Each number is 128 + 32 x the weight over the matrix's rms, rounded and kept within 0 to 255. Layers, rows and columns count from 0. Numbers have three digits each.

# down: layer 11 MLP down (transposed), 384x96, rms 0.148, rows 238-366, columns 48-95
# up: layer 11 MLP up, 384x96, rms 0.152, rows 239-366, columns 48-95
down238:084113105212135117148123116114139089087101145128133031191173173103140000126124129133116098156157143087178145132134122204152156113239090161132149
up239:147113086115115181176175124141109177147129163114110165173078106120095109155140136133150130161101118133093120124171148170096087130122193132163148
down239:128144096184149143123201103156182140154118114145186060145114132170151191110095108168101159156157124067105164085108106116214118124147146130130063
up240:161128186140199081125132123076131156100129098152170126084109089096177144125145103088193093076089099177112172151157087106115110151132078145151162
down240:152097093131147084195119144095107130095073148089139153150130139161074120104124111145158153049136117159068112131092137165135119124073171207110117
up241:091095131076118113150144088089118179135151124117095152125145118150142110159129116124165127131119126136198081126147142111107142146117125147140088
down241:135133136157136140139116178121136116122077132159110123084167119099132119156115133145111144187172145107111175137109147130159107093118156127144107
up242:110139090099173123116144113068092099064159123203133169100099150113115157115094147131185137055139094112234136113106136155069109195089068119148081
down242:187118127125145197160096099082123115115123073128155125079172064092106089186147152156138122112183178140086139122083167098100131136117148148206084
up243:134160165185140067170083203116098174215102121128115110123063135145120142143104155129156089106048097117164129106136096145111103165195092129130120
down243:184109085129095119129159115132043159152155146094115098153105152105130140152062104100085106129126165149150161176169138174122134112094130169120170
up244:154157144077165115144213107071119159082167117130111117142111116113090102092100125054095139088116065132125165144120109129109149178122103137145110
down244:104155138125127132117142177089130103067113137099217099134173135149144127120149108143073152130126170123099054114059121190138174083137076122159107
up245:132137078114106086160165138129142117082075145137135107146136130186116123085103127105121078144132116110163156215185042118141094151136070071134134
down245:087069182191158122119127147091149095125140138110122143109196132137145126108112102136121142156144079166151115198075167101144018115102131140168107
up246:185137113087135074131165151138094163179142145084115084166149142130158110132146126134138120160111089124150152141190087129118126131124143136122084
down246:169131071111056183119149124072138144153114095124153125127121151105094138077057109157058168158165100143136207098106148108152144170141124144174119
up247:136080156101149116081137069159078136168137170131116121103166137142142134178152143138083107161118115137091153145158094153096138160175154134106114
down247:154176049147129144149140130165185083084138126150153128137122155099129096130095091118168136123097123134188130131116134104133135150111115110099119
up248:116192091148176077124169126122100067068110127120137139107122081134100068150105108124181137147084124125111137096094138133153110203088117113132151
down248:104118132130133176158145103139118189103148109122134164139124169164092118141117160094038143121128167199161170106129140176128132136086162085101111
up249:113128119151090097131160110133125165088104081150114175104166106131140132214112166140129116171149105167145086204194104115120119131202082119161142
down249:144077132148138141157156127127118105091100135150165122115145181153126145121060162171143140068168156106146135123093154136150108156107091125157106
up250:143095108169141174144154160125140159141172156148118118125175093122137108119135116109108143166164158115140131124168109135130094138132142113131086
down250:069141086112074133123195111145168066094112132148107137135101122085088109148129164163161107116135100142149091168081133108116141116140145136126144
up251:110189116087112126141191064078126155097132152148122100193132134099132132107135110091148137117097129070112153177151032195145094121125084147172151
down251:120063125159147139099080164223136140069150181083153145119122108113111149141108129150045121108118146126111079209131122115146103141154086168092162
up252:105150118128144155148091101087075140144093191162117131153128172106096163173152172107210177136101166088152148134097170166162109152168159099105166
down252:122132118157144109100083163109130110088105164086131094093121120146152142117173111155115164108071129144135102091095112139139110129219095174017123
up253:172165099162113134116199094141123126117123115135068118144121164156128139115114093129183129140138102124160127108151122163114099147143091083160088
down253:121086147085118113158146126047122147188126150127127145099153141098126181118091191100037124181185161178117129144231110094206154148141159137112182
up254:147148135090142089124052126135135180135137105106118094144124143099109135097125073157138161070136142144119188147147082128096110127090178161137156
down254:147148169183144113081124134096153106122132172120100112153118159147126173093171094172101085110077106127116129122137137122145162177133099112121079
up255:142136118059105153087156158156058141103115150144055128137139172129134110139145091112082162115137088138179148115141086117122126087131156136113121
down255:184106136162124110135080115149145096121099136107185138119113115102088115143145120131171109162083112138131069186150136104137139096087056151133093
up256:138167086122095080117156134150111165094123115146090115104075177135026182110152120083169115174140090112157181208149111061092112176153186125131139
down256:108100158104102138177052080100100132195151080166110114150146147125193118135047146121133100138147100128119134128172146087154210097073159214075101
up257:118161090173137130129086135109115128137176136156096109157156149103088165177113150157155168149118165095157176160177110107077095117164131121141101
down257:112081163100152096126110085023139133133117080149118157144133135142144125143159064154072074101092148146114116159068169154146136134106099098126153
up258:133187065136130132201144163107104115135150181145169128166090157096104131157052167109149130096093140017178161131177124170123117211091109140063121
down258:150127152082191129084107124111157064131179058108134101095119164149144141122122158145132133109153132122142159078121132127134000118186174108143149
up259:144147083100135098141185078154069160115158144165069169136146236150148132206138110109076094118050076124144119137085096076153111115161081151127144
down259:151110185183089111175099094149115128133122105174122179139121098137132137075120112196196123152139111102038169156098124156106150163084149144117125
up260:109179107120124106168080159111116129239131102142103103095106087104081148122090086125127135155113180106135111163153140112124124164173131092149109
down260:081102111153148148116116128150080117158134130126089097178070106081155129101184206101089089170106132172099153149118129112121068135086152120130092
up261:171124087063112129129140130132113130133087058176097105067111145136116183149157156120148141173111072108150134141153119138135140079115090145122130
down261:108110159161147063131160182131115134099120169111166128159102088084125141110146117126148131144148162126113128110090100093098187144112142177124108
up262:131171137172118105161094108140128188134102168131137134143131094107085145167127084123088169142134096119137131191088107133125156108166150176175097
down262:138129116111110117135161132094120104141124089160086122143138187112156138140129141101113142121104124106129143104177137123147093148119104101132171
up263:138082046133109152153170110101063138119152130188101114092088160087091146147134179097202083159159143136130106141116117105070101171075134053108113
down263:161117129127131099081146174160159141127157129110147154114079127163100130144141138115192115149109173084057176121131092138092112163181172094095130
up264:141132102132140141201135065139138174043158150112164154180126115148120146099127123133129121142110117114174206110170063134043076144112116063178171
down264:129141122130085151119177079177165120057160126147139178108125150116093154162144113126063199105064078110131088072165122131139159112125120121158140
up265:140142147120146072144169136140128131151066114169183146145063148132085155175182143166133131150108171096113140090161122082114119184145082134100088
down265:118143107136139141032157077124157141108105155204179050155148131146185202092137141115062092090193144148127141075121151147078054083169119075092116
up266:170134111078149163129101151127172201172165157184132126083153188097129105119110149141114105142086120087161135120097122127085107186136136041115137
down266:148143121153117170176126047109129068133117157115095151135139097145121095098126123170126096132118098135156138077136169140171102088135124152154089
up267:132136082128129136135173115143113155120133154121113107151110112161139111167119125120197141129120079118173146124161116150095096129114155083133136
down267:158162158126151133137143154043123153163034088131228121054101216094145177117145164151114113128180197145117089046081142194191036104101114153119117
up268:184111101099083110204190112108056174111140115150127091136156177058095160241144133100171162119143077097168164157113088125156100181139116118115056
down268:148099144159081138107201120079084104090115189099217160094101130072157198091181120128193203151155171081163123206099074074217095140113157049196123
up269:175165105115123155161140129156106140102119128086136118104115158151149149124146136108200184141132125109146218137143139148151075167091061149105159
down269:072129093147177149138150131188105135153165164138129185146123120160092129092078153118120112126164130132160119078105158172149108081171141118141108
up270:152115110107201103221100061051075140144170144154098189093156080100143108089067107158209179134127158052166155117187146143105097192139050068150123
down270:174053130184122172161115203156117163177062178171128082119076119125135168180148134097070118173124151197124079143124134119126118057063170148097161
up271:138137179127109114125111092127116152083130137166143144076160159121143115148147134174127142133111120084104116114202146165110092145135152160132109
down271:144141085121111123111167137091153085133204129114135150131115093136088134160138083055152138094116180197117142124066143139107151157107148121173134
up272:131117165109142143202195113106092185094121107134121137113105169103149146133137148147138093165166089096191164117154149136138071190164074150111125
down272:080105124065134077110121150117133108153146142140152111126110115161073166137169124155087134160135175084134118088140146132120086141127181132110085
up273:160186111088109134117162159124119136133151115131102102130094170109137152139105202148122077168085106120124191147187113129044102132173118075150153
down273:083141135165128170158088067135149078165196203149128148178111122043105110183125177139079139083167099087187147108090081129105167104180147208102085
up274:157137101091135121151172123157106167134135116083114111106136111094155131100202123048158120186122107116132166159123064139133135110131117146148074
down274:200135099127069114107119118146109090137129132177158182143113113098131123127111134142107104114121151170149075168134172173118125077165145110087147
up275:188139096123109095113097181078119164141109130129157052144118128131137139167141116105148070154132120092119139142186196138125118148152109049161153
down275:096135104123115147153147097129128128120163140170104175102131107128121043126164108186111186076129168105125144147046083170149103127147162178093070
up276:127114153076118045123150163140107116161123107212149195164189150110154123146118145077135134188121085117128121118140086145107115188103080192118135
down276:101098142153047090136114228160097049133104122097130111143082130135074116132126100156128125160171164157157142113068121132156121111113131088149129
up277:177101100061151116170185067158127139149081129146109102090191134068122209154139122141167193173065102095089168190221107108114097193132117121149155
down277:075101071095078086096148172130057129116105155113111123125155130128113200146154065173089094141083150095144115130141126112135072140164137138189056
up278:170117130066119153108144115139122140123159145100115169148110099099085109129055100110145118103132117130169146103103108119135137205123125107166138
down278:074137161154151147100122136164101114129100121169173153115109161150132146083154113129122108161161079062120148129084162130109145082132137112137144
up279:115126110111118094157130097126138098153101104159128157113061131117125165088157152136152111093123126175145121145135137109091143132221093123154057
down279:174144135093154117130133151121110163111142140118156133152153102109114069080065123157092166137130145121113169118096095144145175136048170115136160
up280:210103155133148075135114073100122098111063168148119123107143115155151154154061172162142153143087158070122144132149110123103123163162093121164112
down280:075134077117151110067186157071118144162169091140124124107100132097140109109160130176122130179092089236113125079187143118108164139127102144159103
up281:120152091151201085131121043069077092175065147121138158069100127117179123144147140146092135121140070103178210136078131191147103203101097117123083
down281:202078158067113114131129120107060160152194118123077135080104144086138166076102172124095106115143134121134142120089105085130174164167141184084126
up282:154137079111117171147107140125152137131130203160124157203132090079054114159138148087106152173122126089118136104152147202089090167128062110089093
down282:088152159119150101137132099133074124137123116101102191144095155148208161099147134179105125093131143113157119142128146096124031131110144142180136
up283:093136143168151129114109174155110085109115155109167210169154120131126101153131156141065155111103099125104137096099141120112114147123105123142121
down283:179155141094158124119137122160087151128122142130097123127126157085104144076161129118148143159112159164144109105176121119098147124151154103141115
up284:177124096172109113098159141122137132166149144169134151082122185133130148176100146111120115146149125085221139098112160088076123136144091139132129
down284:093120131096148120122092104146116146107141149099137093109104142119126110122116107118124101106133137177172166086084185181103219169113093102159120
up285:124094141167130088169124097127113185143140170096098094120102149147127129124149155117092136206063125138121137143114103099122117135156157162126085
down285:117176108170101166153126134075112105139079082149119136116095115123143084071063091117205177132153137047144156158156148175126100137129154149125129
up286:080128109088111087145159140115108147177081104123136169122089136116039191171125144088187095154146117178132109136128128129041132108117143137137063
down286:167164168073119131174089156158129101116102146170108107133135136065111095125150133107114153087146100150132137108141109073171223128102153132129205
up287:127131148131164176158168143134146143162103112116107164128185075103109128170102108138103148127106124182168105127162095141117131099125135117141110
down287:092109086108116125165083145120149145130120153170132142161146156128138106106120093143153121119153185056111123116168120082136097116129159101095158
up288:155092115047118163110147081120104171066152155169105119100136201103162115125116093108128131135177134088115164164132109119074129176084167047125110
down288:130150102170115076116145138128137112112182107115135144107134132185129145181132173090085143160095130179140177177088112114145183068179093172053136
up289:122137124088142108202094104135147092148101159176154111096128117159118175162164147112097093180164144137102212117128123132115089160149106113067123
down289:124084076169105109096172137163116131139101125154165132153138143201132129140154066141071137086066168148164080067083096124159102089108122122046171
up290:122156127139106102152129142081103147142137076079162104118118127138169109215120123174161152094083103124100146117145085111107112226191118105148087
down290:091098206074112171086172148121153097133159153124178111104166150167138175125115109081129108112126099069125151109115126113139137102101147107154102
up291:098153044151115100191152107042129170149112152140065154203107137045092168124225148113071110183099134123123170090123104140085103121154067084193045
down291:000116132096117090130160115111131151132108086130142163135133151120151119172132119126091109133095155150156128145169104108108049137142104096181128
up292:143124131141125151159096134114119162113105211132132140146144089150074162127126162153201130130127149137139125177180120075164083120178119155147110
down292:111156128164161123090132100097124188166136155172137137110161068141144102114137075163117109192161149123136091116086175179106105147088149101159173
up293:139166178059121130152136135127115095125094103169098134140121153168059090145179145071170107175189120119122122147126108142121118141100121094137066
down293:140123097145116167103096168162143161128177110155087127050057146081143099140068123100163123112114099126167147129159128175110160146123129191140123
up294:203146156102201099133137102146132089074129156181143200110139148105132106124138131106137161091111117093140120110093186096108129166116136126106180
down294:057089113186081144158159132123090145150137095089114111120080114126126085159162153166122062115150144155105136108100060128142200098138115120161101
up295:147142092110122166178116151094146141167098112098063154121051098117111090154175091102110131127128145173163144114154161141124086118141174123139116
down295:107118174115156117132098138124126103158143131136143146132154146115103124124125110156123111125127167055072071069147156087115203133073146164104128
up296:166085116114163136128111080077104102084080091139083136122161112148159159147107145121080174148155093136118185139155150149139156127103178139149143
down296:096119146130148107155124158126147120131161155158118117111094140085147121164148118129203119110107172091118099169130127085131165141116129132101138
up297:123102117123105080173123124108149095140122114143139092134110083104149172162156198107183114115158102093127119213135103141134103131132093150194173
down297:113089163091111154169157089138126104119176101162120098150072166170184130078117100196085152139142145054134162112196148142169121097129087131111122
up298:154204070109143126141098087113100114163148149126145087145129116098150121207165114097085122099111156178090144135199131135121051166132083111118057
down298:135102119104087080099084133126119221099074082103080092211197110134176163079077206124153140169084182145203155171132142134142166169126158117096153
up299:122190158098131089146116087133117169181104109113174092105103111068175151159182132106081153065068097186107150091133119177105116126159101145098086
down299:103113133117077117134135127055095082127112115111102164191106139159112099080128101144147095192172112145092199145164132080109107105098125092179094
up300:182144142078103094077060041097112180143055116142123130119103178113086181195111172105157182156113097102176140161141135130180115111098118127125125
down300:128101174098101202092031106102190180133111048157147155205143182076118179131085156047171129089115114051159181194111138191201133076078156087056089
up301:171148107132144118114143177135122071122125096212187141096071174159124197163115111108185100108072059119160078153090087158074106128181090099182123
down301:112163164125133165131118138110123165141128100145050062200101144098104157123142137111101062163125135094171155144137107102146202146174144152068087
up302:143181140152171138170179058129106163130111156122155154180084091093112095163096146095115078139156145139138194113141115114105130120098122154158077
down302:133101120078123132143151149135115153153137130153070123103146175129148099118117142156118176093092124130131059106158127155159173126170146115068135
up303:143174107082131154125154144065070132147122149154118195175054143131070166091140099076112167136109112084172141141099146163077141108135124082109118
down303:094150094184147111148115123072153139112091159108150100099152147164175089077105122158112091158100093132102111059069122155194165116109090136132162
up304:204182121128104095152145096112134085163164104143089136069143097163145094122140089147189117144118129144205150092147119127071111133103076116117142
down304:046152118162176164119136179140125111077095135112212112138128175139139143145139113097083094114146170074159130132094146135125219060129125098158092
up305:131125175128120149092132123129122125097144123201147078140172076114080126127149128184124187203212141135107187097151138187100135157163100102116115
down305:120131085088131123120137142131145110141124124094109161110095139160184170150138154070170115106054125131171094120161111109161148094115172146162127
up306:155140186139172160190130147177042109132149119150071161148153092135125159189119144108145125137095077155174172136129072140122131104140108125076134
down306:114110115156104142160135136199145111061100180122123133160150173106109092085130145195091080090097077149106149138132145084099135162129104107174128
up307:111129121068089174149167101087067153159101116218121183071164157089134169144174112158169133195132098151128225138147158109128115149114121136128122
down307:139112148152108141162152091109095127156102120102156109163188067113125144082149138110055141047123160161115035103096126123115114145096142117137175
up308:164131119105103116157146132113070144132128123164171120062068166113137107084114136132126111123120123123169191113126103121076131116213118135099138
down308:116152141110149161117122061135126135160139148095109127138166145059182129163128106090085120162171124154151136107121091107151216166065082112077149
up309:107102114148143126126068146158110152137132153179130114124100166123116063165088168155160142111158110131143155136227066117103134142137150109093130
down309:078173134149126071140165093136133149129169124141146173119129144127153152146142146106161081132114120156142186145114135136106011120187073099170121
up310:111122124083171162225055080032091117160161154132123137108080137127102090142195119149136099142093168057094213105164143115178110156152168104156097
down310:161147128066145139148021108059121095105241165070088134113156112111124082092089103187208137150196114158092127109130132141199241135158142167088123
up311:107072057127157094145121154092119145116144134116099146110165159058105081161223098168130116130108139109195140141091057142130125112126084116144101
down311:137169095075111116142080121074155122129154100061107127116141136114059101178109136159192064146129152119153088146162146087137210169156164109137161
up312:098127053147130087168128090096154162141077165144152064185096151131140156208121088100139070132125161067191104230134109131138104139132095144136105
down312:122117098193140159144125160111176059145211084117108132172160106110067090102126073161130127146102145075114129199076146121086060137083168128130134
up313:133213119145125156149106101081140177157197154142100085134122170125071086132181151124132097132096105116157140158093052116112110123104161119144100
down313:159032150148108159061138103121075136156098132175094155103117121144091133173118100109116131159122167078113147102176163126091194145118165096115186
up314:154114115059106066143168110117100156152069136157175087158117122136123160149119081096046195154112175066124136151066130147111138135140134052116133
down314:146130085210113119153154077117152127088154109152133121121115138087114102126143144126150105187102096177085121170101157099136143168152097083098169
up315:141133105152136184223106100102138196130097099072119092172118164189123135164136164131165169142107118114096110121126135108113099124145122093154088
down315:044156168151073105143184170157095156101123132157121128142137163081117162073094152095090067140114121104105124119138108104089201158169164169112096
up316:123190117108138117173141113149128122105144114153087119149159141155069127134100128065138151144140112084129119088133130082088107115165084096127040
down316:170105100079144125110164120198110086164101119130125120131147133100093130126117143112155172134115111117080187098186136168115194094111137105124141
up317:125117133171142125128102105151085178169112127134133156148075169105111149113125139129183102134187139084168124104152060129143126127174113120112103
down317:158142108128102123142129155143124115092155085131109138165091114111170135099119137120097141068139113163159143136111166132160164094080095168126103
up318:122136116098131129134119113106126084161107139133129130118203231121145141129109115138120159141125079158218171129172153146154086169136142142080108
down318:119158176132127047128148208091143121161138132139173167103089104176106103102154185105196077145155115144092102100093066072088115097149139095166114
up319:154111117149082138198097183134123108182090131100075124151140136086118114132124116135137149129135112148144092146085138157151125114143163138165084
down319:116143127125137112146176044100102124126125159153119155141123133156127153105158169101107092182116102153122110123142148097117090139130082103107182
up320:177168103177146180128101167116094093163135126155130095146150168116120143126169079127142129122132120163151220123105090144105107166142113044134073
down320:134141139139131150135132145102159111148157175149137139157158131174173089148080165110102116128109061101095076105159156049121130121149154135096144
up321:146158133135116118108126103109077116086105117156104172065161148082183124123080141126115167102134099131133113159125138161146104163162144155096143
down321:056191138175151089155155137125153128124072101110089069127155162148103133114192165106099162166078133159060180108112130145079134185123138115122167
up322:098124117106138097127129046103100131132112109094135149179108139137149117115063179127136090108147183111110154120140185138137096151160105113070113
down322:107062115137101121143087125098104115069113151178166110184152088130107149127124175128108099144122175150077127104142108135124214106162176156148143
up323:156131127131114109141179113092131192147160156132122106162104150083145124106165117124109066129161135110157173144176098114156137150175101088099131
down323:107124150176100135073129179144120108188171108092154127132171118149113088122118217167150153084106123099116139131171122164168058134128143214152105
up324:155128155133148056145117137122123122145089131193076084166119154057067222086142104104143152089078111133146155119132142147084128191119116101162127
down324:067163152149127104094090107068149178191142103118121095172152207051131098087134132082093147114139073169104176111121037122171184130153188194109167
up325:129136083140109133143074132143097151062116166156122115168134169135156115138153161156141118140114108096127168134144114149134087113120184121100142
down325:126140107188140151082167067107139081155130103112150138156153153137125128143130080109147121143120121123122092144111149079149150155121053181163087
up326:185094098112103113153098120164090154159156117149118124124146147133098116188098133116115126157165105132107184134119084205091155083147135104126122
down326:118145186119145122153190133143120132075122109144110124121113152118159107079135154108144106101056159128105076144150132117158120158172105105091124
up327:105139088099077104218194111091130127186117169162044137110161151104058142199230161115153130085171105091132130189131073109160114108119077116093096
down327:163133056126111127190146115055157125176034132165111102157071083123096155115124099149130111068133201118116112148152144107206073104113097097130142
up328:153108166070103146152122114118087141171114123111084148113111102131147123170151184137142106096182157143105171136182075165060118170106091111142154
down328:127103096136128154147061097130146144128152123166119120139131115094155135114085204058160124175177093147118147111185171123132179126138152128075107
up329:128153121109075136120102185097115190110109140131178115156171143157144123103091117136126182125065126176081119158183070176166086138115149106130153
down329:155100088108107172090114120123141161127161167164115079134137108191092163116127180152128127153135133138126156161187156086173192150089148162160106
up330:152170100089166099130157064151125161097130068155074116121109131107103147147126163155159124127155125127106179110123134096141124203107079116174104
down330:133070132105156114154108132133102117114133145154087130111155123154153106078146150135116172074172164067101161110157131115101128102106166151114177
up331:150165173106155134082144139143137132122160162137113180178098141175143128116088117147126189131102107098165110169144115152155092121099132166113080
down331:119094096141117169175107092183178147119146136056100160115146186069120124136129159133095092101193153116102151129139101139087140127108124114142122
up332:165165124045108128157168097099103185144088147140147157160118198155165099126138139084085160161077095104136201168162067160122101105075109124138151
down332:142144112120130132123065157048151193135136105139099124117151132057125141125095160111135104188140097101141200126189161142071251081126178155106125
up333:187097096108112117158117053116116114123127085126133098128121111091164086087183091164145082162135116063161116142094135144160133117168125115171143
down333:106075118099144104136067129085135160145132136141098145135142146139096154206139135107124147147116165110096166149113140112135162090112120118148068
up334:118121113098132168132120131141138122127134132093149103164086132111151187132112170116127152167138144071109124169143127148092078133137128141158096
down334:137132085152123142128120189094154169118136097105146114126149095146119130106161093145107154113090150161119087167088163104135092140158154143121134
up335:154114136167122108141126183094093099116101108134081159102123096117106157124137182152086184140068140150163097128148117081136127110210166082074125
down335:177138142066166119131088121120141157123098155130119129147141105119089120158125085121099122124136100138098140092186144171077204173090094126200128
up336:148117117145134173155111113114085141149134164134124155154128161127119110160120135092154052145096107076146160153143065106156106145192125113148109
down336:129155143127101131103085150114141179097141112144104094169182093080167091129121140202107145141133097126093173110094106123134068142096115166158192
up337:144150121077114132123143129123071113134156144163135091150073155158094143123122097194160116115170121180154218128138104154091153133141073098075140
down337:131098146177136121151089137165125130135119134117129118120177100134172107121097150102170087092094126084121131136104161140143180134147168127169124
up338:106125141116130084103153093121140140134131138189134147126072114144096172175189123099143095122069169062200153161140118144113115182175149115098148
down338:182072140052115142106110114131184157139107141169144168115151187123168150157143097113096130109154118092131134123147142145117192151126084103132108
up339:171153059112116152192144119076111054085126145143119107131144123079091100087141045092133148186089129061139136151147101062124125144170146172096098
down339:144094166065149117090166086065171083127141076116136143143136123183092112132137120119125118168152128142157185138069132168165000148128119110200149
up340:114139118119174147153077087138147130113092164124112137105137206134159085123153137112135106120118179058104110138164110089131118100171082134098097
down340:124150112179119119085148125130118097105084101120110145136130070155096127121145116157171098164151118152173173153111143140125194088140094146147136
up341:110145104137110089140089077128148142176144205186106163124068095151108096144116136138133066157162117152169131159134098128127139137126095100141137
down341:147108174103078086135127153103095101119062113134143088188150100128129110148089119098107181145069115113137111147168136131120072092108135137138108
up342:141110134064154124131117126096067154133153155145107145116138126119138105171145136079087096121129067129158113154130119130143143084137118131149079
down342:153144063107094096113168082095113164149164136134141176092153118104136130145128082117135124126124149201080121110110126131100221186183162070174139
up343:184126065151200134125152119094086167120099184125105095063104153098096097123178166154170117168058118099180139133111109116110164134142165067122176
down343:113145087162146147129155128155118156104160102079137159095134117175129108146140137182126114150097120105121104077087141124147255136152145081122122
up344:190142115113077147150124115147092130123122149098133164131129187094091076141128175162105135156118088147084214088128087092075076200179112160131140
down344:166134162173126124133194056151115098100134115097186145193179061116137079144165142139172121060089139108185101088079131115165074102081133094150114
up345:130151090091118109134117102140155103134134153083157139117107163155166125160115156124162170087129093136166123173168084173133107126161122106128147
down345:079127149164176107148151143174113085115125160150109119159159129135127168142151115138148133125126078088148142129161106116134131053166130111136112
up346:123151072068189121185140152040160133163107101149097200144127123092053097168179128138119127096123130127126148158158142135080086155156065124126092
down346:118131178065101098222146131058157056144089094164200099145138163175156103179135164156140167091115141030077061154172073131107112076085120165164177
up347:119167175128113095110170149109137144133071137146123163053157136090188214092172154156123151138106079130130106174180147092115075152162146097123128
down347:098102117103092128125181156109087100152136160133137110126151110115082130117155114134162115130224157133061114157148087164115157147107193121147074
up348:162141115124158097139181120152094178129089120152174113116137127141137226130167158052145088145151133109150173144124112088162141153130188080107092
down348:108130153151120120129124132150162118137116119137137176129103122137113089120125104147176099091128125049143115135184149152101180161126121128099104
up349:154138130055089135165154124151124171138153116121186174120120159110079126169104139105089105121020084170125143153167146167129122119142100152154120
down349:173112139129124131118100157102118142085142175115092091135120134145107135079171145134093108130204173059123170102125142151158206145158161083119109
up350:107143167178174145146105108089131136222076122080104138103112102109054101099190167151164141116083145075153152138120147099115112153146061096134167
down350:105116143172171122120106077147125180149202160101058133131083130154093074176119097182154115143095114118087119164132070135128184163204162147119174
up351:134162113099108156161165123056143081134164098126135143160144109102116118113140179057111143142075090147122146138150119124108142164103108132087079
down351:077111120125134158114116114111140158078127141154145182136107136163125132095096091172138107109152135146125100123153107153185032129208151117145128
up352:132087143115116132133100127121114150162174109161085135108140171151131133129078167129132136109160135146180135121130111135103125189149127141169111
down352:150189113118140170110106087131172120122150125127135108149115147123175169133089156051129124161135091112169164074121159103120207138147127141116167
up353:133088050082101156160178126104160139160110097106141175105108121122145112177129129109190143070140087136172202130137073217087076171165147118147139
down353:154149093096134089114091074150122046122144118171142167149078130152153113128162195163181135114176130112134102143105206111133075125104115060198059
up354:158119080122089114146131157067130099085114112153124169092159129106108177139146118062164146077090120108127183162158097098148058156149147146162172
down354:136131151113117115118102170134114123161181188123140123115096182151185094155092141151176134161151116103146161072111127180112113134030155176104100
up355:110092120158135116186145132113103119158137081164086117171098135187160129146122109114162131104113158145139125148152117107056124141172124151130129
down355:125103155128105102117088095139113125109097152157168125121149172119098125157131118148090146162104096101095116150123126144188098091071117127147149
up356:142136173127152138158149134128103101068141115158108067155106081126132179132112175120140099107128117129160120153129151152103114140113062050148151
down356:172109116094096131191106132105156114131172131107116118131074087117147122109137181139125151098113083131121101152069114151094149138146182169096128
up357:173178109094093111173103121181148156163071184134120138129128090117151097166093152124128102125116142102170193178243107119085125180149085168105159
down357:111075136127162144124161104085129132115164126142108098155151147143107140159159115153101111124097132113148140142111173139148000100153146120169114
up358:179166156109125152124128098129124096158117153102140136130104129107084180126141091086137167140138109105159108140159107092079122131121121127144091
down358:152118079164109155117153139118131155141206094091112140123105145105097139108174106155055115115133120143113112136137135103151184146149106164107106
up359:244161076085098132169097145127113151131135199106191058143159108098091157169126117036183184084159098131213118125255053166055128136108059172051029
down359:120119151155139085142123075105078131114165081130122184146139138172173141128138146144145107138150082124153167142033143132132000148116148072140128
up360:118103136163151137184130100105109166132167180135134112113169129134145070146177174124150082141132126167122149150162102143086073094139125178174108
down360:111157124078128142062119127163154155103149121146135134098186201157122133122081108146112126086123081170162136084094179114092148188085108111112169
up361:175145149102116092142115161162114131199163133115113120100097100124139125173114061103103123126172129104200151155144091107133112108091097153085129
down361:094142121213145119114126081172139127134155141125088178145136140057030112130157114191111156180154176128115101117109119070122118099158099097148153
up362:167111092138178137160143138126119117078147161167147165129129174058147143147133117085113123149162084111137180118107081148157131102068098109149117
down362:142117156122107158113116109180132119158128151107173163106106087124099093129124136184157127125101105138160110098087127102123206112151141173123135
up363:117130128153123142166182111097159124099104068179067149124082096081071135163116146144130093152116127108143163172156155134147120136093113135122106
down363:108138156125173148124112088159141110137124137151198157111117183145157138137120079153103192105149151114123097145141176129092120140104174104207129
up364:173164133136145142118148191155078108189152124149133075102128209114082137147130148112163144168101103150193167142149083081119098192131079053094117
down364:082113092091110123168077168082130088105087129172092165108145131175052138140088140238081127137223136058105112153107111119131093131149116139154021
up365:141147121092104116156191099116106169089119137147136101088142110075158117086090124116072151150135130112133177145238141138141101133151137132151145
down365:142092137145162101148120136116156119091186143141047146131114160176109145128123139148166131081111132114150145120155105147075207125167125077119147
up366:138139109094141145141121177150116117171083123134134106139165182110143116105123179102175114120109129107165199144147122142132095083173133141095109
down366:085089148134094111134155104145123151084172117154079129149089086132161184164151106140166094145178101149099093122061126141111077116109084152167137